{
  "hidden_size": 192,
  "norm_place": "pre",
  "norm_eps": 1e-06,
  "tie_word_embeddings": false,
  "init_std_qkv": 0.0391,
  "beta2": 0.98,
  "warmup_steps": 232,
  "decay_shape": "linear",
  "batch_tokens": 32768,
  "doc_mask": true,
  "train_tokens": 443100000,
  "max_steps": 13523
}
Each number is 500 + 40 x the weight over its row's rms, rounded and kept within 0 to 999. Layers, rows and columns count from 0. Numbers have three digits each. The size before them is the row's rms in percent of the matrix's.

# layer 3 MLP up, 512x192, rms 0.0688, rows 0-213, columns 0-63
100:469504494451518435517504490513547497513551528592531508532488534556503484445556474537528468501515505436461512540515549476484461585559505490464553483501425527536492442453514500479548513603608485
102:482485520486594478517482524421498542561512494437483461519508531524513517490485537437527500425485435508515524485492502567495465504495496492454422534541422492531548503522477536548519417418519425
104:423511531538493475533494495464498504502521489493610539478489544399471515580463481543511570409544530522502451506452457499518490501445541511499509520544510490464483474500494438536594420447526538
111:509555488455469556494458511600580438533474512487459513486438498472537501433463499498459490517487508483537447528529570503467467460475556412557469506459507486531486530510504471535529483442453472
103:479512546492527461470512527500418455483556576546467504539502487474533500562488496503593497445408484541449558503575441519503515418498501552485472482553540490426554524497512523566528445480470532
101:537537483562503459530490495587510477475511581480465524529493479468493524540505470438494451546465518491445517558528547537463587538573439469458539547452473552524421543473466454541467455534485478
099:540459468471511484472481556502487500450470464482556513440508556500559508405495455512497455438460492466503479543464534418502486495536583433497516572518559489462469542520504516462464518472502494
100:556525517505547584492446570493495423502449532468495466476527466426519496500519569506535430560458464402512532532465535557531498478496498486400492494477507484507443439542508508486451567474474512
111:565483504516513457473543563502516599471461460474505609518447543533430453543535506494498591531505489549430551503471511438561506469481541515544463541508462526526520586518518491542545461504565570
111:529438547496500499568534528489512493585520533493501510481457481491520435487464490485488544567514499505484551550538505530493500509460466495517463471523635472526470522434434530484399524509488473
107:492500497473531462488618570495383486472564485600474484485579477619570447510520488512468469452483508503520527552518465540533461507512411512483507394493414533442509434469550562511537511498461513
098:547502474456464487492522438500528494455514483564551503485463516518458511532478452515426425429546479603473521472443468439503535456456482512564545532513571471438562503562588542507464536453575520
100:484574494518477451491504503462553550465499474594552452527474496439482487469496528519453459557545479474429458597531508492500535530467454526435497469568500529539556523485489476507479484492599531
095:502424481485499422500566489528536577483541478467539464516462488510553497528461549455453526491538488501501468502515490531505471459542480459525478427521510504524488466496522506602508474489520454
103:532505545498459564512495500461536505440534464528529550473512526507496531534508532453488485503521571482462479554494534434565533475530499453491522525511479467461481503476534448512589566565583533
093:524531508412492474429470580482433488570453507449511502530499456480538455468448480516508510495482487533500523496521436535492535481504651475432445506513591538477475529537548459584519466473490497
102:505403572548482584435464535469476531485477483523485503521487491528558545558472548539472508477483524475517413487526552542457476526520588450486513492529480496450467546416497514455526514511528587
099:473517502527532479489519490490452519457529504507453458541566544448456498501449394489467509470504524525508489528508452501454523512497518552543480521605528575461506510481515543466499426472503513
101:506569464442473502465456508537526419477486552513514532491619542493533490524491485547541491599526524436549460480488436505490544463554481500499458513431488446603549518471509465508514551571520522
100:378534543532501493496467566461566525472493542545545478573536553511463551534424493515506532461505546544546486465554500485470451538449600505452476524528446413476567424509487450456484401526504496
102:488497479473481499506491554579510489435472420504510530498493556492492519446486463478545494475568491458523498460416530506557525545479469432548548501489531462512548536528458512585449476453560483
093:479465535487496553402474527513497505462431441490551456510565524529443520509533492468555471439555488529519442489555465490460468452467509580580467558498474517468570501556498460578414514604518531
122:591515479511414512457496446515448485495527541486533517545512553430489490570468501560447451469499470568455484501490466534483464478453527458568492525460504491459531465493485522513450549471498500
103:484462482498574606493531552531500492494515503554489492459514484475486525485497418603494499500513458469498498479438524534470511458456506504451522499495490503520430478459507518480448503427584513
099:567490509521522549557502550579487474469475503439507474433608423487410494487542476479482490484516507421414496542532501536566532524427492436540475491559477493503559517474473452557499518431496502
105:509478512531505466549417550538501477523480564495501494465584478506571505488532495383493439540522480512434505517549482495502504508523452557491513481511512501442443532560474468561528451509458483
096:462489548462571479442535548475525506493453548554586500454527556491423488512528532617564527446458477464460603489503472455543491477530496464491534454478503475541500512474492437475553475433504553
104:473506554584445472514578509484427506476519524512471537550469562450463534546477535513515493424488485523444512493475527547446424473488519509498481564436517513498526574496598592502496519487472598
100:512526552445503405498479474506544538542432454448545514494551503544458548522510432485485543546500461600478501500533482536480508513504533546519453493478492438550482528465506500563464514505478430
093:577502511451505570471475500560556514395474572452481522498497490518576493506515491427460534520461508479484411502503501482461502505503467539515475404464537474565484411491458419491498480506496598
084:499422429469490511525511507491478488452574486472509535445543477520527495491494558388514421473456427462479504467527528544454520511554461436494451553513467498509517514483515465546517512480493490
102:485430513539468548489469424451503495514482451504483466469529523583551480541566420579508508570492483514543440469478499509573446544517515548477503439510503440466567462477481512495536456467488447
097:480496528464489440548540556490519425577492536498454465475556554477531498510530452524426443445471485483546572486468594505460530473546508475441536512559487478525481548438511435468527572537489583
088:494476481524487459496494432544424485543492508475445500501503500507468416507531483571482513530515450540525499545555495478483531479530504494505484530500528484612521502536473517482563503506527495
105:567518473451474503504567508523502498443508513533511472452470437486481475482483506529535470622537370499502461508437470568458514447460499477530470507493498454526518498531460449552545514501485465
099:507495500540493439471471471472495495532489449486524537479496565445531471497454521507477521521438469473515484489429486429403487389423522507531569510410539533435474530558471439521493507591471439
095:479545521540449529405496413563610565480494514514437497526517504437491560485484549450406458538513608458559466486461492474520496463485553547496432528520443473488482457439530486528511400506518487
097:458500495495462458573548508550472487536563518468471459514468559479470470491507561467533473558464479513512442395478457481516468563443528490422463523484585471531501547509439516515514417568464551
094:518532526462466476563485565495543520456485521538506446481519517502564539451560533491485509561480424445527453506559465528526504500525481479543504467509585489542533495460516449483491458567479543
094:500476562537454447550483581541480455493427529511442564466500475464544514515571467449498527479479460564491462418505459530408500529481486550511498508406548537479479549519443536469473529532475480
098:529449504399486450437453440603447489550515443455506412482507527492484496442512528421479531483550456542526587469522463506545520481515482517527494514544510446487554546546581443558584467477522542
106:541512509554555499518549549558445438502545465470544503522565551519490537511496549490472524476457502556458570530506540500589520510495475498502505513473494482477498489507440500504572471534491434
102:450494529451549513543547561539399462486432497440509519508448554486407447519526482500539524490533453572444572480463515517502465476498526406539514516515443512513497519459510491532475460478421489
102:461485476480511500496568520538503517451503536520515563478547441532543476512486508467367497497449557579426541459563505496542508539483479518502463446480534547452558576532503448535565460411478517
103:518505499535462544495509466511486545536532450508566459523518506494471491483500517477517414495490505477566459480508503468507532437484552542553538478541534514494435522483577559466518549498493473
107:453540518569477400449483491499502454510449465582426575529544512535486486546439527516492486477567486598463483535518550506441541469521533551542485452540494594476506543490518470473528460486479477
106:498459465485462492546444493469520466511516542504492479563473461415577478443486504530463484555522496555539557580466419546525500495515484501518471543557497524484592468479486503589479487521468507
091:497498494513492465475452467510514458541507532479514525448448563562500495456476467519507542406462568515568552583519463499470533517484402482528521485511519568511503488474483494500518548520447513
090:526509499484544526460479434528584464534433502536539526551507567499491552485396492485458525524476517498502537451521477506558499436442534447495477504434523539435535515503521419490542516593524542
098:426523497493599556474549499522530459515514507466468479500465557520482436501491490565557466465466523534501530439497462479472452490498455509503555493425507499526483477473493545519539467523457468
110:493467523413501515445544586464491521490523540470522478483476523544436496513429517497467497429474530543543391518529497579638510550503462591503517494489597508486438509529500494538471497534438507
107:521542522465522477522484537527482470472470502482545507522531513475493500474539545502498523463486529471553508506469464531583547464505545496571586485573518495442598463536549529527541547513466503
090:567483490539527489473437518455420522566538468472504519594437553506460502566519517524467471509443492532559496499555480503584501518531497528442476541509574410550499447539504483465515468542512442
088:462520472434533490500474445540455550487515486489497471569552558548493483509494453542500543515520443472444508506597517476544462500483474466463474498504462510494491541415518467451553476487476497
101:453548513527557541498530575521483496502489516456537426511486549574456490544431435587473516464531489475519503520496538571437558454450473539487474513505523482504443553497458475498493483531452473
101:631475375554438542562490514488548501521502485533495545472549537534491469545566517511514555529535466497559488478546450522576501525413559500500436476567557538475519523451561504512543465532488512
092:456472471481474444530525483519448578495577414453531563598532537525416554511475554591510525493516479453483462426493489497482456533507595496503555487498530500467460497591505514472491535506528510
094:499454486555476554501410437478457522465524529507501460527521608542473519572525444550479559506494485524542490505559486461454495448507515504471505521460510578454510535482447456538448487569417489
096:480491571418504450442466526506546531447481453475484464531494566524538548495501486426514475485509543587447482457561473457508479505478498529485470497447499509535523502540511471522488471499520525
102:551487481522534491557522504451454532449478590492510499520478548448516496469502502515415482535511507432563517482496502503546531472585512523571540476468481534521516490510461498504570466525483452
103:556619511526507499542519494516538578467513493483605530536494498437525507480544542507541563472484477475562458496534474544525533556457555504585510499489480546452567499549503519503470586527546507
099:477514511490533555480551543547449481526490486501467488447474521531521467519520459498501511514447486511554466537522513517376528466470405550438439505547512587476462434527448576518396512547475413
099:471518459521493532443475470560510592537524522448502504575431507572417396518477496549538616523476501469480599517484561428483486539440455487504467561433486558493521480506487565471503484503504557
094:446472528465463500470548522503583575423430532517451526497495546549495494504469491478481499474522534483457481567515508481510509546619435561452501568499466488558526472553496490467468491556461481
099:494467561498493457481477425531520536490418476500457470541497502526503466468579420476488486406520528547535485466514558486528551484537473510473577517588583608541584487494466571487582495554580550
093:500451456460470490534517507505537529460567440577461480480452410515466501453446438503502477452583493533555529544470474485524477516452506493485529500441457481467520544448529496530416478459520520
095:542473507516535554549532525519468544537514522527557488482479511505519450486455577548531486486492491442498478478562500474540559466464413521431541423513523523537471475517382517531441507567528477
104:533517547499589544444507473496535529527454496475536545502466593442514437513522483490480491551397476425540547514499484445501480492445510499481483525532487524446540475543459512506516506494538569
095:511538581586553473534542496530543531549591423554476550514478439543481570504507584504544479522529512509431491518487492493512472551606498471472477582502579507464441559478522506497521484573439560
090:533481489536519461507497465535494553485559442439569468529422537498561496510517524464461524532524504520479562476453518499525524515406478523592560458490528483504502510537557504545588479519548521
096:465524459540425483496494562534514472498485496497581469560540515539496438481494538531446498461526525484521416475485452456475486485491508512465478486520457443503490522501495464556527464451547458
092:503436510523496536454499474594507476452455541470485511486541544513449491500534521502386417494558565524489537453450458406484489550495454513539536511581495449523439545492428429496482494529524521
093:388464490476495468470600496447539542494522559481483491516448429440428429543524544537516555447466488537516495579483514512455574530400496503536437483542458544549493469451468491428498438480551501
086:563473511551476548483490523509532559529482448536483545443466492446566487546486472482450472451508523549486515463525515515503475563515466493537395501439530508557522557508451497536495464531466532
097:491460418499448503521526474549426471455561486506521459573539550505550517496457479490547467462464560458515545469501515526547509483480452516602563524522468399527541482447532468461462536510533445
115:432551542510445475548467442504484510499495474462421479551489473488499553511444490522480453531555518506508440522500544513447498500570525488467417552524531500534428513514550513489534526505445581
092:511485510566528408516527552586474552479493452470523486525471516458478510515496437488473540454529533529516533539585492477522510467465456443518506522533469555504476495497561520506496456559431470
102:504495481471455530482510508591512530505484533531537500496476497552472521546438449474456454601483473511448420496444516479428562589518526422458517458498389462485459514505528449513512537457533482
091:521487501414449550526490558493443434476521485548489535459518505514509532472498481496414481460423412473481565468473484503495506508505475461499461519562471477490532473515536505549469544467561484
098:478525450548510505476615476584453472480527456538476542430548487533521488497544484520532483496523499533467529515537514513497493474579439449442481485561521503495492585463602596482566541480501518
094:483561457472519521516436495500525480541560506424558505471477531455487519492543532456456417567521506470555519441463487484505485515525482471559546493526563510503485453477443489536476565521412462
099:578488462434525532520498551614501469503482517486562545432521452563457505471586531527545564541522473511458463430536461503496468452486501502463458538420464487556484554553585526489518544472486545
106:465505470494497522485418543466521511520503556504460493483479546444504498503528491537482479453499520437500461463515514496502499537484496543485396477511467516458429491487457447518529520490522515
094:468567485501533435557580542478473492483465396576454514478530530588484510441489476526567446514510464539471512545457551468407471465457501599537523544406511499448486518505480480495482532517449467
098:488489411476518486474465517637510546505518551505511451529601475501508576441411540523478518448583481562519473471533535517557509463476502457536552497493431493465493538395593522472530553455519457
095:457527442467482537480460512528498477497486609561487596484520476450518474496530437493499505457440561518465505525505541427549516537497520517530488491541470499453528487505471508509447514496433559
105:494500514510529525572573475560519585483510518539420519443473523457495545483564463500469555486637480574447507470565488507607612532518525538521532537519500534489426522461551539453471441516495554
094:496482453527426547464396502539500465486377508512528530450518506415489504510522437500531566412540514437594492519543520497418592538479538486508500492478399494536510487522507546482528431521464493
102:441563514490510490513620521506534531434562505502502452497514473525427497474471561463541481376507471486405478555413444550497473491553536474518484497444476510399503551614525532531529560483563439
106:442466483495493483558466484459499538542565545531462581492498489505507533475512559467475515476521507545551463441503428546513547461549532559486426467570448523393542589455515491562489484511434543
107:465533431485479529532536498503515519558457513503495504520585517525450494480543471537521470447550486481453468483463536525484428522483516395522528573436423475547478559543466474560478507521476524
096:504503449525489529470494544496471527537466477499447494531566466466564472525493481522516523438521452514509562478490510494462488530479506510442481465495458478504438456514495455521494483473495508
098:468551550529468525560515549473547436506488479532494509533497485555550514457549510402433554485496457531530546565562490528496445497446497478472528540551480513496469520457439408516466531507500468
104:470534485519528507465526488568484502514479534532530549511443477562473538466493483504493487470511536446506441485537546503475490479559469467488505550532457547491503518463471570458469497492439430
095:466479543468519390557457530431492491511493506382546463482512482523478498481461424549478558488499456470495541539503531502502457484547504486474441502549513500531523476492469505493472412497459479
100:502541442513490532520547515539439441458504457548472440501557522525503495499479551549474492502483459448541457505525530518485466524472499500439465522443466521531551549535541537531537506545510455
098:471510451500496551488468493438556451530477473577492404455481507395524440465502512542558500462457498478406463541469460496493530475487476422439478471475545426516488521492580468433509501433526538
098:508499587452474501530532432510499479493509528503483488506530528528485518630477513518502571570482493561498505452542485580472460490521552511527509451507509501524505571533552502458563461556423465
108:526563474500470490490522506456514586506420517503498484476448437560497427454556399484539576505534515480516522455422499454505469520504533475498524484569440540491512521540525539539528482483472429
101:515486455493469536479525465569581510486474501445457487551493483516596494499513471434518485548550516532469514520574463449543482473536443490480499553526472543488474528522529440506463461550586578
105:574510502495477443497470537502447566491470456481447535492521490548552514472500520528562483484504492539422490538527561434518540528489520446468495448519482384460406544416412521473506571454515460
092:493517419474579505478456548553524449603453511481476459578562483473491485448505517478551514458482474527454466449473496589523551429416580436533472477486473503509566510467513513498549462527510450
102:464548550588429503543559429556477473451441510560471536513563541549473466456524486505477464518515472517453510415469482510469475553466514511522508439528502458534517512465508484510548475513479534
085:453489520546525512558475449476473457487469484458495426509559522450555506545446468471505454494516568434514442573550598490492436491507542492476478460476508430513461353491525486491510476610465456
108:529438542494478532523498466508426484521500487534500587521479442493575509531513434483503456449460462468481544438490442474475513488439533474453501585468459487528502499596506533489573535495496462
109:479513549520560472530549443453523573490584476443529495459498510508507502507511510621537572479488546499508470492525575485510473489562556508570498493559523516456540502415478491495543499511474509
102:529483477546439528549475535503551468464471551437552547459468499491487515473598554463548460519493508531516446491538429492508530471606548379559544526497487448505515502482522514527525505473476489
099:507580453515514408528511437597470467475518488556531513493453508495474518471418500489490471486443471556543560432444511493439523494503474547544461472506473473490459458485503535469472499542452516
101:507520482451411516525529580487477529488497489590487541470474518593480522557487531482524565534442482503465456512515520449444518437502481473494530549485523466486488477458530513511531570498532531
101:478514485529481488489523484433494515487451438534472477511490515505453507455521456581478515474457530487451489581466504486547437419557473464482488508489478513522546520530546479456474491391481493
103:441475488454466492492513542467475495489558485490474499481513455490526508479521472475482472535479505435373475515511411520529486531522454538554481491504466543552571518469508469528493530554485556
100:520606442608521564504401525537545420542497525525565499451532523514470520511511516471498509478545544502446496482475489429513553524481508418537527450477486477502454493532533489508493410495495488
105:477498514484544504512578477539511470548537498486454482490452467495546541539481506492494459595458540515550461486535504499525521453461475496512545473474525520493448479484447495358467459541483472
098:373512500560534499612559498480560508492491533496423543501502474455514526517546467465467479487464535527511488543498502481558487525484453544523521453491487545568493438479476510562512423510533489
109:535535506552472547461431563524518503579511485495500496523512498487509486566518516593562566520480472454488518469488558481439506542490502585516572543514508494454448455605535567484472483466486565
095:507496447536501468502480577535465513503507469563469449441448525470408463455503511414559562516484411505480502494529466578472489469497422494472445449585404517522465544530478561493501491496437507
092:460531473487530564498557432499558501551534465545532477473466469517512512498486460420468484468485556522423464450503477467522488460491478469512490505471553536568533521505480482519551476497556401
091:484632413530498521500445556499504425567553488487547541502519492402521480543502562511487499461494462466547450467490486519503491469522476499518461505541479519461468555487468544492420542511525531
090:506517472493434437525555524553582538475521544441533474512471485512451480575436491543512477522526451502530521525536508478571486516530498537478528541548510509513482555444448481545467482482452492
101:491526526479459414517507560611510517499544485517366462487534506498482509599519472471500474508504510530543491528437530506496503493470480524445522486492646537558452493493446506557432476490518553
097:509504491516428506516504517560460531550486468551451491469537500574512510539539559470489511458437508520560512499472485489486491419467506525521521459444590475484487433500506525497434521575483558
102:536504415490534565501524512496479456603510490561506440451491523512495492487554539549496554425469451423528501455467515527518514495489513513549489386502524537515466485535460498421554506558470478
111:617417540453447559493535433519513480484485481473494526459527487490558504450496471511519570502448486498497541468453442482499442527504571494562583534425549439443475468517506461499466558513499519
113:445529570513485474560474539492540476530464516534570484445438535531463469579490433381481495560552491463530535514494439504459507485531479511498452435578421468519482525524450500509455496436500542
106:522493476463509464531486502487499436460492513491572403533474506512446438439470507475474539522543490434534499508406469526525453483543475603496458500400487561510475486486489514464440550521415482
104:495510491463505478517464580483484473483482456510518513545499540480568579585566540533500555445503524418495493409520569474544423569568476501497542491536474507402514484517511412478552482437529464
099:566478474463488505501515479495526537503407486535490494457498480496540573551424500487437598533484459497455516444529548438489604459469530562419446515476466528509428451501442492415502534512496419
094:439495458425487439493460469516533541505552485516529467489522546440493471463527530491462470437552480465515530509568516508572510470501489470458517450537454455513534448505513461477532494526506506
102:571535504541488495492526505466427543505499479478526522490509507513489443582465555544537479545504464482462543492499466505524497506514555539536448477513546457478544491526505484502483460455428524
098:509433512508500488538499527541458478541478563549523482503495497453478505522468540495498521494488492574406483489535509543477550563523460569520489522511432515488542505433543515502535487482564459
109:509431481471501457505435456505531448477545459507499489438450511570457487470448454527559514565540512482548553517504476515441490513463553443479516477448538449520526520547482531479444605453555500
101:506510528431525485474507487562513516499563433469521491553554508503592431468481534489525588487456507453503486493488495519455469485460485485451520449529458521488552537579567479469430499435503495
100:503435481519499504460546528523486450491510477535514552517581574530450440525544461477521451463528487542549499481578517546479464497529501534485552481543515471543482527492596538512541499499519545
099:503461500451523435528559407488454502523541538535464511550473512476547465490511486565454537473463506484442499529517533484466482520472587478497538467497479430430478475573412500460492471468525568
106:404463574479530498535546456435491546487526381481403534512451502496413526520428484481520541509433483609473547517580489430486517528441542527514531536532478465473481456513507440459489570480556509
093:496536501470518519529430545491589471596485467478470458575507460420506489458556518489475485493501498482537468517429522545503464446585477512443557393504460535534529438549508540486497492489524499
095:574529565509452496522386560580430477518507472485515536460448534533445553541539464519507470569526463460534498498479549474499487502538511470527476553449564505542509485581458452509492489542476532
103:521448449467490521507425553512493439473489499574576540473424520499538485475485511434580504492458474482461465438475511431480556462412536543482501519468476520473411463527485489482517544549476444
100:552482443479465475481463454552450486459486551472526426516462501429475552382471484472455436483388493522529456472519446487535570458481548477482571492473506467499501441462501490568500505520502498
098:509436459520510528550537495470557501461505565443497520529558486528483496532436561508526510497504527539485490485414491521507535521489522486454478497510516481490525594374531495522505497488451520
103:478518542397462541571540511485525463517531525533552475503466453493483551491530489515415569423530534481509532492495552502488539544490492405499480552504412527550456563437526518473587520508456504
105:507519555600517463604460530534485428485496539468516518542493463538513511531452531529506478484654519577492433499460441519487538439514486469533500495466522549494484474508523476484512465470532502
103:542437473524498368543553532489532495498519496514452522529484463515543469458488512515483485528438543523467538517440534514567482501447468498442558429456458477546496455486505521480515518510489506
100:521496520499536554516499535491475555484448453415541486586549569485476623509467498506552573467461513464492517521508484538460541488492513534469579529527485528468496469466496522575517540489602446
087:470573567528522526486564504443524446486522555530528504570489412566509492508496499483540548478523518426584554497556508479562494511447607500446491442456533554473457454536469518513544497454469465
101:483456539494537469572484479538513503475528557493483539488533472454493457466495500428460519574543507484439529510519561515521479498560588488547504524544438463539474583591448447521501541488443512
099:467464477503502492507479520462510482445520450467513498444471464526522498469554510478477490466502484520505493484454564502463464463485465567525498508403554581523495498571403510492470465583522413
099:479478436486423501402528511556506526511452558554492477511452506480460544503545526455457442520471458515505459515569450475512523530377467445438439469529560534465454457517494517465432485527469500
103:517516434549489465443443503456468518514548460505505452607527473444479517540432573468506482396508485485452465539462534494462555466489518519444465506468467472490490465502488457509447490535500500
096:465548512482502504554415473543593508483400427503515569492542560542515569553490493481433486563516470485517508487532456467546525496496445482439466494450499498513534454514503478380455562483470523
097:500512592549481578455549537469469577474395498529521494467491565542555622607506520512455510497508487506509533509538513533442501430477521526484553483494503584416468452488471453512444431520496477
098:519498456478454531406563555529474455476518477513569524484511513560516545485460491528453546527546492503502492448475466529441584523499497510525525499554495511554570515449518489394424502461489538
095:497489453497485516478476506522538470547520511450512561479444428574511475483596516394457469482540496508518509512425515523480511479599500483531462530521539463478467531480487480534489565406504499
094:495529523477449591459457471477462634491556514492547488598464489517469518533416464525444496493534484531485437500543509465503461493466478460475515430533529521501462567467449518434506460515453494
104:463548561507560487513453514426513450539438567521529523535497437505477466475507534506504504536497390488522564496442547577454501493483525538532464525485541495522503499561498484546477494448468570
094:525481528495496498490531533530478544420488456499434478526535567498498539463426509531529502526478495546543476524450406530431589502530554511526537556492455484490473552524549534514482524493548434
103:534465520521549418466517483476517495517462534519470586426520497462499518488493544520594511524435522472456482489590466494549566472473504454532543456452549554525544416561525482495579517630425548
124:555533544522459502480467477543457538444464529494555545467467533487523478487596463395559551522495506496470479512503490456527417478617528483541528519564511485557461571496480467552564448453513505
107:475433459507502487445458395532552467470490566533553531517504524468506514555599553520495540547478477517459508418473543425562535496499520459486427510498586460508521496479489522508564462536489443
096:449500434511475528488520561496488505514537559535537480507519491571524437460519511473470496394464511566438508564567460524505436516528519460583470479462551570404540492552467516530446497536523505
096:461523550563484552510480544570502447515495490444515559496476531495509517504539532474484411491521513474525509476507543534521472469484489506487451519492500500480489482605523504455499520576471535
104:473460524527537511435465471564581514478474447517495500482509452510529518485554526433510505558467464475520428482529437513440513487458457532493465453408521506512477505435480494495495487465439450
099:433448516514523443600545547472505560402507515507442574499470559509487522447501501476486513506458534561484550582551584487486486567567458530521544537533563514545518518506495431477554449567491592
106:473567484494517529527443457489487506518492455517560541508403468529432483491501482516456498497527511478547463513469508494485562552513568579489390541495491576457481494482507498550487427594515495
107:490524564490501564483499535413486481486442482577489513481515487500529498519536511450603508507483473531415493561483461515557551392434611497522472565466524450455442500488514466505505533426482485
090:480461455532486450424467494509541514476491570516518484482510474508543553516462516422472541465483473451537512510538525552531583532475515518514498487547537413541473480473526513504486481533512563
102:474490583594576505453582562492473537542452498528551451482588491506498535456475563497482472568485491404508463489496487513495518544454471537489516484440467522471526470456474507450507538476546450
103:486498466502532512453522455447492504509544491533512519498521524505506535535497511533412456528498510499540502493421508471435469567480513539485476478516510454463552500490509546443504523540493509
091:542445551503498470435504469494418519463522503543516464480489496479509543501516489519450464494544484478492538484497527541507550495485464522539491399495554472556487530500590470483527490506562522
104:482554492497478590558463491479516488474467470503462483488488481437528563521507510471534521441542493473491486531515553435541563511497516449513528509483472467514496473514509415519507573431456517
098:547568505546411542492591531527519478469476501596542549514481493580458537540499489507474470501467476521475563528361473453454534437393500488529543539508530482470516495488482492469504578526454427
105:502444521545517497369502543557464474469563492508501475475505521442526545440469505526478503526550522494515498449573511531462518460528443460538521530560496509502533483439521487506563535552439494
095:431458490520486512456569495518474540463560549472429499550478485474506508490407475466429511439481573501486485551532453472485466554526488442442443488528426511525546540500507586489544518482552488
112:475465462514495492553508517489518471503507524434560550485439490525473500556487571598544482467480521506496452428539535497443520460491542488481581469500580509543506533460464582439515563541470458
085:474463532583473443483526386563505487517572482494505536554525508535499516527595518435538566544523529467445449507497438462548542553471509489477563519502482467482437470423504447593544512523466547
108:475533508508533516460549425461423529487506553428436456492455459487558477469541497542620546532541476501512522544503526520481520499532521507511467528493547512495496556565506532528451484498512570
092:439423552556519476496471537469520536522462496430438528487491557501483496540510438489412474496513559477531433482441503464508422600532453578560570521522609504558485432525469504551532516518495472
108:494523429536545487516496466522516465499514518448508514480510499525430512557493500507490526474498509436513516502455482469486539477522533520557484538572532487541527479529517495446548521427502498
097:494506472535512460528475520452488400480507593511512480516432457507491600461446522582561559439464506493445524562505525589510584468529482502550478489544484437440499513482514453488554465501574504
108:492446573509464451509503462537465543470578554498523484491433557575442499554456581495454544529448532525489456522530520479507514594514431530546542493550560503449546551458502433523537487555546590
102:452522476525459466484418540501551462531502518509371495480519440402517482476462563517401478458391565489477449522562480513508511529455478518539425523466452494489531495527457488495470464555483532
102:491517466466504498504537479599457533513512451531518490526561448552452550420537478482466484525511463513522447504450464533482546517452491527482565568555481485419473500510526565514481540519525498
101:489585479489460464476579498541530525461529426530502513539511486546504510434537507427455523540488482483511516527488484487575520566517487503519473481505507491525443578465497481491464474418516495
094:534565509546464537545411504521384442519469433509469498504512546477510479524545482466497465505462484464528540490519498514501428470487549500556459452592513533510513512586559480494519432504521466
099:457570535444441483544544510442509482509523541490447494528519415405527498420497396505521489484530529496495505474408514512461507460565423521520473513497512513563554493492529529510473464510521515
099:439578553502469431477542559484466459550467484467571472551431518452498496477554437517454481474514492527516490494454493561455533500513559585415492553491496446492502512562515466542541472426491538
106:464487554502492557512510479512578437517447581478539455525563496507587489447561501486374470561459509550540461515476494478530470569511466457482504493448507521489510442506448444510545381520460506
089:529533500481510488498524481492472489564528526521547529418470498497559488556466480508509483528482476514520443473530530582456466523619555507545497520501460493398495454438550535458485534510516483
095:595482522469527478464519531456433488421564540491475552488485511493545510535475475509508468523433491455520506531477482472492434569477428440459486486554526529518503489475421515522520464484477485
095:544565466475540466480436575551529448499518502536494507413526476478515488489440448542507476534517447452499485553460463449452522455545525533509438527516511530504458471514500488564534387534506534
096:441497509525589491491500474506418454571480543556462509443492444533497468439524384534558508485490429534529578517480497586456392517513558553447483453525504525535533498463551520507492433426515514
095:547529503533537520490481463474521514489444519513513495465445516534519359488520476467542487514544485514557527493462454495526463509510505544575565423529414465502517463547510517451484515432486528
097:477501528516496476457518533530481527447568538537479421469464540475505468521465541420487464435502467532475473492528485512499536394435509498459532546490518486484487477552527481495502479555454504
101:555459481385485494514414508469483534520493465514523504517500468494508488421528500455517561543513460462486514523491529480545522457473486561520406546457519511503515536583492419498495518475453554
102:488478515562473551516393492502487426492570470521491494453520519572473559524481571496523534528532528461485582454493540492544483545508432437504519567528507489503452479502475568547556501529349492
092:528459510501517503526538466547494474472467498488565504470526574565485568453556493510506472556486555493573493520454439429533500520487470530579532538490501524531527555472457434506545486527480510
095:518455413454508513469493492582474488531472583519440442483480468435523473482534542530586460544463521489503505465437503486457607509453499508603464535504475525502483481450537471455498516488496521
094:458489577452434552507578474504507548465461520578504535438573518490484504422553494521443465491459525463516520546531424482555467515473440523424511523505502502489553509556490452546500531561498563
101:518561461496469563502494519418489478490437464450520540508511494510396511519499564524524546456488500477440499480492448475519529515468477503500492472452464480489530530560520424607491508458461472
101:560487500518511599499528474539531559474498526525543456490535472487508482502575540441476524527486556511466459405496418471539488475448601443544526529485494452566508521478499486571528469579531563
133:500460501476549499420551565506460541508460533484461479452434508485585488437516590495489476522455505510476501549549497514446527477478467495479506475521560499524614479522448500492515572566529505
135:502505467421513537519456514516498483535513508521483476495486401466465516459452525495530540524542475540462480502516508489506541522515482476494456437516497476577474573504489540508419494461464496
098:550497551465492424452439501425505500480525436462498450538512501426485463480507474463462499454503485509511564530444473527477438534557541501566511508521539469523525495532529503603560485528493529
099:505492473552528556461524440560534586453477471457566480490532511518497485472535469520476471593533495565526498458539471500533466453512454616557524473507506403485512453556495507498439480482509491
106:499401523402512527573517472545532502536452473478546541539538512568421479499516524589634560524486480477557542475534470466512454510549534527477504535511584526515516540551473557442530525496465543
091:486542521532505458541490480530467409474488504602522412423552509526495491516547479425545483535480505485507474452512486451499475567504399512534545523533477488494524533596494472411492555518520491
106:502538487498508493509532471525503481514514433500541486520540536519480537442479547523519606539517492546578452497485483463553519490498555522537524484534438509493550472513514512540462520489423492
090:497478531524456507533519462470529496565538546504521563519534471468536496438493481570530519457475503475474538516421481535502563526482489490478423483483586481403464492527491534511491475427515505
099:422467509562551410537536450498437515470524518441568458494527535479444465434519536401546539506567496495517560543524493465519443545537470503504425422462534486579482523513485485495448522467522483
104:524461440495499504449503479498495463494462494483516559443562532484520507568544468509536483509490489518480546516519455475501488497427561526525500533588481527461408522466505482551495575518520480
107:483415449476467571450532463526487485421441410496511517536463550510438538523504431481555468503581500506545449456470454438494501479549507522475528526565475494622550566531494519552499465464495529
101:479566481430512412506482497491553479540464516445468496541517473502534464466455487512612482482505449471510533495452558513505414500599440423453518455516468524556483530481486496478487523481476496
107:544513519461478556527515440476537507508479442485531516468521496452531479575432477534512487540515503485548519475601546473538499563458479603517531550532503471501479506474476506465469512550467495
099:579491465427523518463496461514493502482483484560534487536578520466439512518474470472568465493507474459523521557528446498524492409533532534539508528545563549578443497467535492482582508525577507